Weights of a small GPT-style language model, trained from scratch on English Wikipedia.
Size: 15 layers, 2 heads of 64, MLP 640 SwiGLU, vocabulary 1024.
Architecture: untied embeddings, normalized queries and keys.
Training: a variant of SOAP for these matrices, 201M tokens, 6128 steps.
Each number is 500 + 50 x the weight over its row's rms, rounded and kept within 0 to 999. Layers, rows and columns count from 0. Numbers have three digits each. The size before them is the row's rms in percent of the matrix's.

# down: layer 7 MLP down (transposed), 640x128, rms 0.255, rows 200-234, columns 0-127
# gate: layer 7 MLP gate, 640x128, rms 0.279, rows 201-235, columns 0-127
# up: layer 7 MLP up, 640x128, rms 0.274, rows 201-235, columns 0-127
down200 087:523529469522538592438420422479518476414467477585522561564580499564470600489412435533465447478484561508463499538503423649561485502558493485544494515467558487553509430504547567464433504428508508520514488489449453510579472466533570589586519469502477505525530542571476478480503501518391465533411449570451410428505481490432505484547586571512604480520533421458513508418515475544554561473484
gate201 104:476470449507515527478528510388449529468555458527549472442528515509523452449526475485420415582462455443511520438473530456600442457537391457458443441498526524477488410504453466500515542423475572630444525422568509494599493494538487421419529561546550430464459546537535564444466453462537496500562576581529541499467531386465590502523592459460474423499392513545499470469487478467480520430511
up201 106:464476518528464501579551398525535572558426452454508573527470542417520496599423506568444515565494357444543518502476551509478468485529482527505502578524520555409517490559523450509448431659436462458401437503495454499424543495496495536572516489463546350522498524452483545463468523458518443483562523494570376544528487484446500511481573505520539466517559591544511483471528506505452524458553
down201 101:600416459544494542464541558564489542504456511588402455484527483430522512473517465471456534431460539489408661505455485480520479456517545485471562516630501480494508418550558484533446468574391511550505459459494433434496487499567521559627493515490507540449446486443586407514523455536543408478466476485517471511554539483432551454458427551487409509595489499452467474568522514481546452450516
gate202 096:514477561522477442487462505484452537620459430477526484498499442580488480512518567469509515536446488402465501461445600440441476559541425496466527569480490434547503530478540584469465399603397492475439554518494566475444560496525529466478501471563541530402500490495509454445538487552491378497502430536412479396464525451574503473489517436577483418505570566549494569460618533523497423499567
up202 105:474451479423481540473424480539579431537619523512549460467483469460395557558479438494541596460566559457523426540451463551476506463504445521424559435475441492471506505380472580401561472541457503537485544476529505454446466502457468465507497545519425569544360556487539510583514428558459472471508472534527464589567550504585564494470569507499473417500514495494530504565447543567571549494435
down202 104:533543490468488461513585448492503493382619534554542460518416563454489504572497467547410510563544560572579448471517461509444571500497398488471473525488473466507477564466452489494552591571482443482456585522517486430523457473441463440498558511470452450508448520550569521426514494486439449509575360551518519484654528512489561532500573471493527536563458473518459474520518431471458500589399
gate203 108:414575432492514441552502519502476515539459427608569513475566515571550557374413500572428468432548521412542503521514482502513553541466477556502398488484578523449475454495491561448588508524480430575463506568464588522458507482465515596512499404497479508525426533468509468507557575484406541519429493463493571441429502538459549484503565535480400525514573517516591475440404514508491446523465
up203 104:515415503481598538587488519523486401428481540460550471518390513579490533535459415554509500623525535446432427541550489485581462477499465525535537441481533463463470507561430445539450432527617535491529558545514568425525534635493460421498464428535504419487509526433543488470535472459536537533531524610487474514385525503547553521447452431465525462535428524509578523499537530474429501472463
down203 108:402556477513490569537509446500542617425515424529588567380520515506455505604485501468573461461533395516474583504561448461496452518490537609449509431494490441533572487493480506532551504462460552579411540479509466531485522493452570547417507505561593576516555530447520521527433468508430550494448447557465534454570462520507448563431551598446514559456524552522543579516515516536488511452563
gate204 098:545580431419513499516522578500503546485413461437561549497591384465554502553439440563524491389440436519569498528448585537432441536468483507552532458558457521474541480511533504518537482499618548455518487503474511447529541444442571489543494554515578474439460603505389604479527564472511468442418513475539500439450496521437477517543529485555484500496495434489419526597516616520556488527451
up204 099:445466404462533481471560515530509527473413484455549424490516618534528522533584533495453531553471481620552421434505550557452463427423507470383466518556509434517548478516471508502475499521507554431579450384456518557545473446396546479452592457459510495544517494482490670497507461567560509462481518471489523514567504536518553568498489472609523508544490552450537581483501463510535530554427
down204 101:494569496433522502537459495529468525488469489512588467468554460421431426520535507605525492449477412486486574566455452459466478419429471484488471486498544516571409450470545541543493560443440494537561503514411526471478449424452545479528459429518554444500487505407536503491466422496517491459383444419583570461520456558597460487428492628493458495590487468472526430581559559539397523501515
gate205 100:606474529501556452434552575440456420459541466501570455454506553507569497483470526500493518490485560495478486464626422485601526473592502460593523488481526411552440472491408496473489573443481417479442509525574520532456487477498493494472477543557541503551573522420558495534548483520502561451471519477420520538458522519522457565578597371527409451537443451489541563528365469435520480540529
up205 094:535608478491453471447495390450523402476427550484491576545545389498506420440492460514467432486529475486503477517497593511441493500546481512538533518541466470501466536496535502486513493472533438531420564574488561572525424559456462559522477507576530527481528540567551486528594448412495454381533426524569392564561473443516494511504606477552549517488495478489493400509410500468435430395442
down205 094:555503465515438505600509515540454454513478409481467547517553545460591514539612375480457510623512496428530543532497566483452533474555498500516547504511530452551454461537486548472554466496481492580473461520569531557583556448542409502439532544450440538472515504536552494521488603527452526423498506428602520588552554495476494504626472535541467575558484561461521437482605524612489541522531
gate206 095:577476584499510407477494490520515434494535520487529586534503537506535537524610496505480514490533556616485535547496442508523584488443475496541479505482536493490450367460546499437519533461535555437571396500584498535506453493490416489389468496572503533484476531516486543457454563371478539534477578508616508505546444527616453429532549462575602519491527457450472450533422565558547550494559
up206 087:613386467453481544436456494531488435466455499554497419539452554502521546622494505510492447504454506530490448500477356490497534481510502514522373571535542438528510493581462547419469515516545534394556440513494575544568506507488449343505487449605459532464501487487581442417421557503520482543497509483547496479446576508592519472456480450517539515519556548427470467444539510521474572482499
down206 088:546423507427466611456514452494579482487389500468534481504426527496523494528467495570558519562493500470541450547574432463587519531490518490479385530458486529482590572475469482509484482593418510513424518486407568599534485461594501539532551505407523426508487456490610477487508428586494423571531517573513460523475532515485420532439448494574510476509534527489486550386520489448519402553439
gate207 092:547486515579498510531492482515525510507540516456541529403461498464496532516538512509455441452609441603495393460453481510527546550596521444498459421472453525429552511466483461477619537521515525537479512528391535527485434490491483511535473523507465527523488516563545515507549497553520443470516548488444519571440513417521572522540398535564555463533659534490497448616475490600365390461486
up207 093:565512479444436497444468439426552481405500519529574495481616450447500523490449462452481400512465564535540444551527484504586468523407520487537460485495487577506431546449493503444464483431480457505570549577502500474465473467520453471483490503412442596549504420519356491502433567454489610444487434515468420542455373513538449454507543474421536469527422581496443557513476472521567482519544
down207 094:487468558509577464472479479426475502446501495500397457561492448574466589492493542504536571533541467490436436578420571509523491514415480471559470522516354527450420468441511468500468566526482578393439549425594404547497441560483593484535452535443503478575523504455457493519557483538456496579490508557519575555559533558450426441462543462462424497495477478514529482561465467593438522534435
gate208 097:422491465534583586449509474416497507458524472469531480489498567415565573581461486505542500419554538542485526496403448492490482463500534641503509471563525429525489535537506441459538577541405566474488479488508534424568508427494410520507560453514574485488472502453523565450493464454510593421437536529537410491454524530561568465557506477427514503477453453568437654522499532603557503531509
up208 103:445458403509458539444444474467499555498601489543495582533471468389458542462471461557392476545482477515464512472519558401518623447476534441417534492522472444506574454459492516536478467435456470495447458471565506418477491504503509451442516492488452472532492477436505447643502583540433502495450323422460542523539498505585463545535469508508489450508638446484509456504488511556502478499545
down208 100:507517494555528489555456574507516544474501465584596542532580397472549518494480470523480561475617523511427527475519492471483625434569533503495514560556556474550555506493583445517510503470527505420494346483493529486496505503499560536472504422508519437465474516378595443460512587471546498516479446456482407485435596453630507551464585487490457420449521563536495561442480500438473468489502
gate209 108:471464576493568386537576503397495452519453482522486494521379579445588456529563482488394488523474552534463459548490488537470593596489450558564500489481528535501455470510507421550494507417476484503493498526489520514453476565549612487445521414507536544585549504535523523473465560515532529494512614503429564426453422459518570461534576493453511601545574547449562448542472527532526586440472
up209 100:558507477513497512494512547494403453487511459488551479537489426505472448566498460533437517566460456581461490419468429482514325526479471483515430352493508474608390459471599463527502548506641555465526431496460495463491503506456482528521541513556506564561470523474552550464499524504419472480481463487533452557478518444522534549485522569551430572514524558423392464526529531448581425444503
down209 101:476504575537504510479518552549487405392473395471482462579507508524448450429502506427569457496468509521555499543534493523472530602491440481532525563484425470551485471505489500514488440522574568475482448524506509542598466521413436531522559512535519447543491542449483489535414493458540436582482525595440425480352480494537437523494502415569544502521601582521398520483469580548447557594438
gate210 099:499554496548465474490614436563527490402511579523535512495556425489488443462541395457474490546437583501520420567572498589448506472529456418502515450490519531547589489447548551588582527527455479486511519511470334454516401535528498513556411511598427478538460499582503465545592508505459491441545499516487517461526475536429581443457533584540461489419507563471497531508479587505479482493489
up210 092:500527474567514451494544397416550438419489522575484518456557512448560499382471487513496450514497428467481500607501433428518547425448470516475488542504520521389507536578356486534499521548482538520408481375548591522541469508596417442531465572510509551529534449491493593545566484457490445497478494479476469518551527467441469551526494474541449554507553617493554473481548550475441509548572
down210 104:473499505539475505500582448568534490547547560521616519468454451530562574527452493502461481437533453485518463531520552377567538548503479409541501473478473604484466543536529447530529449554502529529451460584504437439531465380569504590602431520442428482515612502453444513488465511473464429580497483498540478474491346485509526602454515497523535491488521404525563568437509464531462503562447
gate211 096:513400505508547436499492580417549490559503506486491385502520477460518441552470502549543585542515501507421502453449476536491470460491525525435472472478435352467496494476569500527589501603584579493530431596482522545487511544463432503532483430552542521420515515570519559515538537582481511420521497506440512449567440501568421569500481434550509415496576435465470546408607505460446525492575
up211 093:431435523531446541548677580555539562427520600520463494448393456428458430498502462511465508577513498486555520478558485556567522460492547482503421514455396556514527507494525497508550496547580513485521561502548533458576437517474452503507568500539497493485471548411473494434477456613518566505485529476523416571476515506434594414459509438561607481525549474489540410521455499470479438440488
down211 091:501536483526503539488543540567506552456557516441504550441554574560573474525438422470498487537528475481419406422506450494509503449522502469610474485502530531585559488500427498478457527504459493439510565554433539491433554575569318505573466524453589593539483495458484483435554437553459472506476523462529507622606532444471541527411424452547481518397544528434458483492531516502485535521521
gate212 103:539469526420492475544517412478392537473522480531440531449554491555566483526558537499513524404453427529525485554474546469476470502469532529518501613544503512573444420516398561456550486491491456488604462486434533495442499627565440553477428570568604482516462532514591503514475532532557425548497483571474373452493489466597493518522565595502560506500470601500549466493427502551460537491520
up212 099:536484613425529489483612459584532522543464492459538554518536520481532453550556481389479525451463470492441413606420453533483497562525535522521491554543553483446460470413464502514566504604503429474495437583494466522505514504544531479483496495501499450524416487539500486504447443564457432463427533531462433457592550534442484515525453527555507533464498556604593542477451388508413613564560
down212 102:491483512431523552575439408497469501545519569451510469548499560430527463444404387474428557559576549482590598457502519498614543555469538588513455470488477506509471439445462430431526496466578468487404478437531483530523602491453506541490539403433538565512526468577457501516490508478465498494518546379514579467549622569509509561515497478483527511427448496451580495549470533438524491461484
gate213 101:527588556570519515450476474565525477521598458560420461538545539462476580423573522481395549448504511530505508531569464538590588564523513545442488570464512506506546410495603539456402535539578505468562511446479423432490507498456587481468448531445453519455424530446506439446516480478476514482584536491441525501529539528502480472535540465417474618598487394499596499480456486523523567546536
up213 107:554462473440496498521510487497514561483469495507545508505435478537530478479374421554669484586518405446495526567469618524427406514511378509464509512535510489498478577499455518544634541478386546492499433468498562490590537500523438462554550380518457522522571430572478488558521458572492578466467507463483475588441531513497548512491509462515541424432525516511508499512519498517536490474428
down213 104:572491484497458559592502592450433499506446520568496496503487489603526351465453479503619489492529563501490571499504619579424514505555542537538493511565486526450526501569463480437525496499502562441428489494471464565514528477455522590405502518513559551554594484612526502565442567467476539444437506443590441499497479492466485552528467491557506479523437521441508462504397595435535530474574
gate214 095:643469463518499501519535465499458443470558502526521459497464501462495548540524410567403554577523561459522447572528465514522509559524471500522545438456476529442595540539481426533443460454488473477484463521486502521506410585527508420511512560403478438497488392477452452586456517507547516489451553520538425462395461419378515439407433531533496574551560556458457477508460492569493625518475
up214 099:467519612511526537530521562458514495457579469521479448398480485466495469477459527429630539491555451407495519489499515530500468395569552492482467462391443484483508489511415538449517583455562525427638609440445508562351505498508572445545581459549448549463558543523557513566441526509473490538516479476477430474465541497451497469486504495539540544462485569439548518511518518560444497600500
down214 100:487559527523393552440413490543591505491550410449444479563539506481472516516557458516511583436449550647569478528448531483461440440517548472575460527431523500561582450472523527454512496556474475547558571546489474513440544532488540516460559493448559456461490474473463463589417558424530479525519457453422418524546546634562565451536444569554563508507517494463457438469532576480490453467556
gate215 101:448569509489520507527579582536544560515552474426470518509460459551490544406479609527553545566451490467454449486518472455496500482526440539512503512563520543504502570431604543524454453517550548479467573446394517538580515475399481577480486439454536505516559520546404514384607438519516546525481436483582425482469518510494483504432522446428380501607423448498491524519426493426542471495543
up215 098:517409557493549443579453467509561512484440534457494498540548505544501495490436559511482498524509572510511535497499425483423453508476437553517564533580371469520478461553588441570464493540420494515473518555427451519528531559416521591462475591491554510495528537428437488591453471549575502600614520460424449481449605441472477425400456446540501428447458503543436465553534449533480481520540
down215 101:433514463535557450468431479565446544509480495607469500495579486490462558488502453554516542504483409468512426542529490486419486497449545485441435499516490581447513558513552556571554412477482376501405531640546376507464528604505467439530493528527486514552491450577526470388546529462450466567514538450504420464503516424475589501487531495576413484551512448533434466480543478450424461515511
gate216 100:485427517439517516517500452453562466482461511487587504505495412552497540517482515514527479424628455494530428467514474443502637486496559399525499587513451433493528464473440562496568522526422390502417448489558513440527520420575578502530516437467497479476405426440520496500471483473409483415417548452443442543546543440611530512553472577476537529525577443500531475481453505559452536568505
up216 096:517441477546502522550418443444479480513481497448498474580507505510503584449554480464463449534543488487537551491537524521468491505455439575548492526479464431549482540391492558508565469522419533425570521443489487541554523422575434465391510456608510472581532546502463443532487446569543515505535426376581498536483489557451409544435494509523474514468574548482483541517400460337409478488440
down216 098:491466533431412477413496550448524524509524599631566515527582501492524513541563507537486478460503659514552552503537491527487579587487582503492417513592525516588585507466522476505502532571482455509559497520551568390479474451483502562559505481526478471439492610525478478531374513486415479486527495646518528438443448436589507476517475498576527522527550499467534488520551528518473500518464
gate217 102:539526437517645615501577537487499431510515447505500507542507370517507548467475560561592543453607483467455535511473615529494445477437664500478566545486459521496501466515537495463505495530476567493442474486419438559559491444490635508550494492500512521500488539478572525497515530520446506525484423503545481449496491545553432508481457520390589512406521492549521492604505521570494521448540
up217 100:492405404518572462532398418536450534579451461483436465500526462474490431473527504377535438577463520489556531437484405447497524556568447494539443453521470528536470591515507461444488490496459453604557491401521498531473533520511485483480471454541449495474425531585464478540526514530538488542515587513474502521478522420408554539466448477547465475549544529511496495429575528455529479668382
down217 101:429573531474502474549490451444438593536491466624452493492481488429535400465599569495482533479489537397529395471587489477509523587524466489515472438496499466523502489456489485485570492534561462545580535414458388461493454440411450506455461548467505477491469606529505532474478537544528502485473562576412462558392550512493470597607534490497565471589528503487567511424519512492527534565475
gate218 100:447553606563552521486495550454478473546473448493517492459480585452501493426463413455417489489456526531407477588592463525438413449455493552546540498560469493442509462463409509502491487613522458589512598478573467487545465499469372467512500459605495580589492525429580489508489500474517555487501578449459526499493543450508551457480470433542536600593557431464509544520510525530502455543427
up218 102:492529492554526514480580532510464472462584547436470469517504524503529454590514501540522469465479460653522465491465541499491497425525522578527575516537457427460640513446476476385552486558543507464550496425467473511473421500471495572673469544430472474484474441457463573424524498500532401469536558598530489591529464538471513524487427468541532506574450476580540426499539473479467547509420
down218 099:496558477496495469540605464489437524458520538587510570548505561461520482523465467537546546561519547503469383475462469536459506543548518442563429517465458558503575523521532382489548419548563442465525574546565505493493458492490614442502552525545523486489466502482483496518526486494532460540629477572556456485472451397609489529588514534440505519547535438544585397511431563583419581438509
gate219 092:551510569509543431537494501421480570555463579508587489527508495485475360476538500432403518527560535430425496462586477545571518467532498602403516563504535497513488475469609514456569480461402490511403441552506501490407457405521525504495499602443511475462588471530540524460449534456523562455491446519502492454427523475511496583553433469454569529487448468494451417449472495489591495421492
up219 096:462538488587549589446426404486507544465516472459456503589553513519528530526516484495545527481490507493478504421515607446561574467558435437533529473532471513503482563582470473519454598444451448585548534490485428429503541566519516562459412467514375433488481531504459424570623548525498492540486507431394459518509537519477516464469592452526443437496422564440570443544588502474509469513439
down219 095:517508443525502575542492476556516456503585537584549470472576427609450455545546488500478420510580481539575492506493485461508596518502455468450497483594562579465505488525498509549489512506436540491535547570493596573534436417513555488485463490419470445537542450506670482517553511522539516472538503613499458586487510534488561462446601460589496451502437563423475422446430489511555530489559
gate220 100:556570470457428486477613433564472468436475528471490467467556480493512611486563575451525529438523518496558435525478523510550511465485442534510510480447505554432485466453458503417467536475513536390519442572529476560542358472566493534565604582425502552528454412488540516570534504500540542482463500509518467489399508452456574450523523553493494480556497503579422606553483647517511517503555
up220 098:492503580498476549500451462493552401548544410522471591532386643499506452463456560441408511545530451463539521461511522436571503554521539493508511555430617564482423484511468469499481466423429613491591528463602397507563566535484524487537489487491541490509538612446504501528502448523542498514540457497484468494549499567491469482502479647500533479568475456419543533482482557523537542454505
down220 097:490457542519534508503444576497524520479409456571563506490486454516406509464392441474439524495601474438532493556454450431536427527497547468466429487466478562606520464472575453545525490508568469558500593510501492413490503530390461506450553516506445373424458478487427578504487548532485434565572526503516597592543601568565555458525491476440433492449511532505529544473468443516442463468441
gate221 097:545498542528613507445495535472488431515563538456544447409496522514571449520539487513568465526512451503502465490557423494478590552474590481465575433576454487500493508503420455506544504575378456529461417577484572523535550525469530477509482480537600486593517560526405509500518559563484477560500495457426565459478411543523512456486559516408489501462661511504560502545442551585446498470571
up221 099:475431531508511480524496426478542480527451472508479589574506471449454548566451543567399569549596496533528487541607565456497484510463497582504404528501503518501543472472421519527520491511480520598394493502552501401511481517562422519498503481361506536465524572569543498543543501501463520484502473536457532553557510472516472520547492584514492562512495548595399566383454613488429509379529
down221 102:491536567461493510423560506543475503493586446482577516453502550528498456572511504496549450515541545501477519488485509481449404448483560555456380555598559597432545463515468454406500477597507490506574477515464521443508479477510501478550411468500503480493368553598441530515509531570503475480477579432542489506513523587526551541451487500419486508446561496515416529559614635497447531447595
gate222 099:444410505622514549433491537397389442460485445560552422532554541491472402521499497519475427473520395503521551489528471601531626499447474501506466473552468503444442461453503539497475535452554481556444509500544513537488496511508464517518531443482445469538488436560459505443495488551488547614463372482409487481499476468517401560553588446514429501505578560401514553498506556519509431457504
up222 105:452554509552550545528516580442413493498495514589488524580594554574490399541526483458467519496560531431506410554440478451556466555548481449538498512495454565565541454575461530559567516437523447500568568471568554522458565436507485442459435565564538470446551545464546584524471490530493453535516461508500548514551490444469486499514468535492449518489528481405520586530469459469500530288443
down222 103:396438467477470553557547543486468506512477519560412584394482460598456423379518447507508543415485537444508487488499539485479528543516506508369416466473443535467485505453531599524418541408457485533535518488465526425474494451472504466546523468409517575497562548431455515472535481516461526506562495499448611496600484465529539485519516518479541514514527568440454540484509528486540436391358
gate223 099:502548487547469454580487478544537409660503492515477546495509420479564535535523543474428584493542472486534491457466445499445477511494446417525530480474476484495477522517520529533469514560387453507522486557467486481503481484409452560606498446565519445549415518462548460489520547542498478560382542515432444411367549538490603478601547534489416487468385465569463550510494502476534494511407
up223 095:546597498510479578450439489409532608464444488534564531521634427431457425406470576452467494498517610487489486507525465500437469474441489457456472493450490462483539531489508477525528435416468576493378527478557434551511558530446546503516512502456471524452414489491454489574513488401434586516564520524510503490477511432584446533466499490469601501482525507519493520644440559537524422490549
down223 097:516574475471553440503561451481528479449548496501488572498468530473436489510458506527602560483528458396458448480421467451443541492507567486622453540545491559635533526502457510528548540556561452415514469581607478573423531497538376479445515567547471435539532507525517487524499567526513448549529501432573432535637489489499498454519463533565509494566472442538465437403499534507407495515540
gate224 111:508524505567508491585471553495489484526473490422576502498477516510537487430480481478506407470459627565422470447560563479478475299441475484517504610468526504476527478534588562577484522523413555537468446531513517505496465476430527493559429639442481470550532556575480492522452626567546545473413521550527517500494576582476506482483485521497443522465480486528483500512487436503446504408561
up224 103:544601575511534466558536491506518457518437457501500573636536479609536499499472493511515494489459455509481440440517615482488583443509468524462472379409450449439525447528548449575490473521474388499423505510482545452563516459519446535507504434612478509463399455456532513468555504517497510492537620509448485460480525449389410541481469443459411474540409420510495492479520455513467444487461
down224 099:527553440541562484455512462491533566462459522415484512599511489493507493453499518495530525448419394603539438485603506481527557485536563478509513455475519478441428451448552446437496526590473449588410542448466542544486515521477499492499480499448513515545476507524586559464470528580513531515523466532507432626433580511418489528383613508490508475530415461451523564595548636444471493469511
gate225 095:547436452438487426532523434426476466432474487542535502599493431549473496547482515600485498418521508443460494454498413562470467544493505523539446481577519605547544502555404452478457475498513432492503464460526480513466574487522542576520479533521661426421586524430577518489563473467454558513467547535523488482476450561551574519419434511450507480491604436449530584581449471451567463510463
up225 093:443540464355449561519499579503541558533551461499516468470553401517460543514568461513455479451520523453516502601513539469493517479489479502426505568419523505478533585466493556453488469484572461475553522493516540503489592568538605531448515488534580482459449598462410358523433501490539535558484460412466503515365431546507545520425519560511461486546477473535571542527484433521490440392474
down225 095:458453533461528586454434507562492520528439459453629509456555494452502556506468530461445503474494492533517576582416382492497537494414447473483510474480431470519544527436507482539441470479405523486445463465524499559450451497495616513495470470407505474472690545507535535540483455551518443546490478511448488517487416465520527514597504583475398531496462527524538469476452555616431436482570
gate226 093:484461409538444540481445477435509578461555525598460521442509562445453509471513559504540526530516452445436464534562454639445516546423408492517382503531484480467478493594490459501564611502444494471437499491443412445531505446553427437406495495510465458556469559469532484547597556505482463508534483583479490538426428524443437490511458530561505461471502508447493410371483546445479500495550
up226 099:424508582565457432554544543542546540547594487586525380463540534486489477511516544475517464519429518551449453532439422500532519552480500558361474587461510459467501529488551524433522520563535423476508599517454461584424475450421481557438463488511462464517594529573461614561494427490500519621520481527446502533487493534486546550513522569447525448460462476469449461435508407440533503516428
down226 096:413501486551406468422483575517492493475438477548515553578519504501491551434430550492511431563533498465544460534437429446480463453434490453428452455410474569550537542482525537491540543375497473524509539524492481593451390582454441463391484489419485376563513548490513577485414612565448486539555499468410505469500497484487542464527549553500518411497461494530475555438519450429518483459489
gate227 102:394494536569573531494467406468460473476584511576473557528433500515511498508500470459518520436480483600426468424553540520537504469445534551487522409505468436517500493492507483462536556513569503571517457375540499523464504446489547561443404555477569503355498459393425507410524502437529462547542499600530486462540567519546555601542430541511473501561523479502381534516538499553509429541475
up227 100:422488511453571459438489536454457539530488482496491552504507532499457528449507544479397536420486518505559574573453476503559539540513485489469500471530477479543488444528545520466550503420559465471444571489415450486513569507541447434520487465572539489351414464438542545578483538415489443515476514473409369457446460499435643418541510425473439362467468442557474536507481489466515464554501
down227 105:522485548548493556473519536537539518502433521562372470492485456371564518465483457496455442535439550482468560444453391539560492503484584453502418543454383424527578482434520460509497588504485512575470393470494489483560527456480592619509532533477536495439442541393496484509519558421478576450485435530498481461543500455517514547575416449483452511415502466570484533534519452473463441560516
gate228 105:468467473572496603586546559454569536392544443498486417423598469490470527434530464494450490475501501557379527489489485510510547510423438430527407465479425473542562551571488473541419584489520570486519526443539499489584487519479464490491482499503561530493487528487587535508476400556575535541448539482532584537427541618404441489524529539534487511555514511602496474496469485475464606428469
up228 106:562488447455479552571512566485514619466567461530462548470484527521495504505436563550501540511439542424442542558484563505506473574516469617479529456528501477585540596545492514604620480528433508435460557500471402506491505469442466537585497398511534524500459508460516491509550590576570490557469427520592578563474481547462492445524517509570453495507436376522510551500518509468485495406414
down228 104:535482428479526455464546473509494460506551427582558486491533567480511468538477527517475462439382538452464532590454613485510480487554497582502577539546553489575491501546524465452536453450532513507502501565529530548476564576480502488554493524484530547455370444504490562457472511441464449455513605456519548598521434415372452534568461547534504390538497420559543504413481443590427466512450
gate229 101:515515502538438478529487451481478498525537456518515582490531443540447534542529463554497435517556457447539419439490533482526497440485501423508464505460515565549455561496464553487538540576427490512596476568344373458603527508422509551487417545383416544540490525632498482523600556516538524454467569503546550512469558544472524504508518499479447466541531512540448444536373533415478457560486
up229 100:515480536531426523479479504489467522436532504510415496566521565417440564494570468603440438514471399497486436542527510493459413562462504499511516433587443583599460467559501528574497490531426531454474442603467456527534553527514482512519569443437458416521464507497503491426597553432501509508510553476500502566535490453427524460415499487517535515478489512532364496464405514524571509422647
down229 101:502543509496497493486530516562538579435474593522414472523496581457546504541564459495549499463492543480471538514538521563464480478398499444574399479585492547529437450519485548532495503514443432497429417531506523539497534487561601477491505446514530445411490487509452544547550460502419474546517593469556376537524544403456533536482465583465470583455542382381482436416502526454583443494559
gate230 102:514415496549433564492480456409525454583574444502434541445584474538520555453516545544513442543364500489502530423553460603450465492535493503487448419588478546513529575519432552510492530460434478488518514561518450451537527501513531555461517513498468547451390615557359494479488436543519489512486417514492553524530514519541604405472582485525520485493440473417469495471447432448424483485494
up230 107:391541472513483485436500553618511429385457442547614408474519511518478451566550505492502455476522539508556458520545480521540513511511514549416484526497467529503568506522473542378492386496548390461532432484479519531413474477362490538540477480511491536443500546512532545456486523465467444494508453554407440538542537419506436513435458410496481589496483495573530528568553501530474476372519
down230 103:620467510511547445504511505553509487429448486476505556503488493514565544435570513522408585467508516497526458539502544526518430489544473488472534495488592553500503493517538530465473574435584426485464481452502531455518531481488570466417450620501455471517479569401485505468424454438528518556456490562599592495435467540480561488425565457447594534531509565414462454630565547388443433466517
gate231 106:507514539492536399466528535583554466424467479494477487489549502508492595539554522590454484560470539507587501481493474571468516559504572518561525487486422541577582479391508536440540468554561550602480522484469513526498609530464429549478434477501492498496473513429456443443438427471491503568533594486502485424453473584451450513471404449502433523517515403483477428358473581535429444516545
up231 101:541439522521521546453519492475389467493545529477468572640467588497512525414505453572417526478455442483529476448441484492552575411624512491454471484559479420566508505603600572471504508482485494536442451501451516652413514517446536594458492496383498515493507504459508531462393453552550524429475497503554490512458507523538572470471515486532470478480492428535532592486462466505430475525522
down231 103:572411442612437553556556492447490497516595518531529458500462461499510522527454471412466467523478454529446487513531504483451454449567498529547480560502582508558574473480554508541559524499513505514560466532519512487429477532445419470484457542426396505478533434439521560507437538580518543428533460436471432659476456497516581525524529502499497505542527533513531533664602457526419441591457
gate232 098:491667484531485482435481460468468420487545482523464498391519511516364510469516479565450438551472533508460464587509543489557511489482490525407474567482538500521526542601430522487524564463489483522396503483451581475409461459461534486440396524461498516439574514497475494513509428605464531537486541578439573483514467506534499571463537492495468507447473556542465344491496514507384541531436
up232 101:501507531459461460399564496547507523411535507466490538524462395444527551500516444447572507538495511543545487416481505528426560567585525428572653505447590528526526509485601500520437515565339462454528498482524500454480510610563450522533441500540536544501437465507480409617512593584499439541473487396499456464509520463509516517468569551527477500499566494516502534524491481440560479489493
down232 097:463541391446525500539475473501506528548404501591482485535436465490483453498545525576513465509593445536473548525592439522494554541416544538516496448454557473446431467521490544480457533592595586511442574566557464478450516458512513450476539548536541608431402475441419485562451564468564448426615491564513484460535455564498490502447450473514528447601472424542533505556538564506556530554504
gate233 098:547544588548570482521404562544447482477553437538526515530489542484489526512556529465489578562495532531552474529485511544518477454483420554429577352487443520456452471638474440428447500544557489491484530490467470578417442497555489590490444543521571530545538542484551515546513512477565444566502640509431505497545504610516488425563479551552516545532420504491546426533485591449549518458516
up233 093:534450464557471526506481491551435512529512519414439461411484575463377547450518446496554522470548458574500436526494576467598407461469413498492466549483431507476531437435486441517505519494547502444518512374503444539501404446505490442475529464512457524580516514548522478506553497589512642493542477485559570546443562545497430558480536467453443561622539523444445418522512445423488525531457
down233 094:545446451604652525465455499517508416558493496550442522541551581505515484544501541562544422506551549462500466582420452549490443562444459541509549512513447598439451436538551508420538550427510518461425544615505537529462438500453553545528522492499519444513505519518583464422530519495357494442516544511468355559475424487471498444443498435456506525511497453495507497487545588519467520474523
gate234 090:551526572578516516551551501497479490590543390490442550558468465548557486512425612514487499503432499523509562496390510482555384517574473504418465545504387564477532571510512495443458595488584543512543575538542520472514540467424554537545434502536611513512436574547477553486468516500473513568429382470504445558481513459510499517525535459486434492554416499497536576589479464525419498517535
up234 096:587474588563484479500557499512483517512567485441464493556487414508492490578469560539546532433450569429535537588485458466478393558541441513457502530498391482495510606518493515447454543545578546381508526578489528554508449481527497495581536478526563541517502570489473618544460478507457394528485441453519488567530463520482528547447541474393476453583473480419558521553598399488494508519576
down234 101:519508468440478489464556472537474514527407565478571505549510517499414631512547498501461448400486511456500525489559511502510515489428478503437494438430458492475460558399434437517560501614447496416435530529516547559426450596647531459488574521447477519556596539531460489576548568557505528465503530542470544578623483509500484533519446547486422564439531506544520544467520516542568505554441
gate235 101:477531470543546475481509504530505389574573495494461441566542630488479503413506474475525402474515574454454483520561518562471555490467305494454441548517582496506505426559525532488447562504523502517489494553498576568532431545452511536436497474443564513547480459426545516495566482481473518525490481478491590507441484463512438543584550442497529528475467447432504428419498426642559448525538
up235 109:575429534596363458495488521457493421459459439435460500499511534558452470543520419431486499470479454441407451533560645426476473512535507431538578449485472453467389493487489479561484488517559515522463508474535534497564445498581463474537519511434495450449550529423538539554443363516595569465501597479492520590569519515517496499526418476485494530554556496480488455490571418537543477489525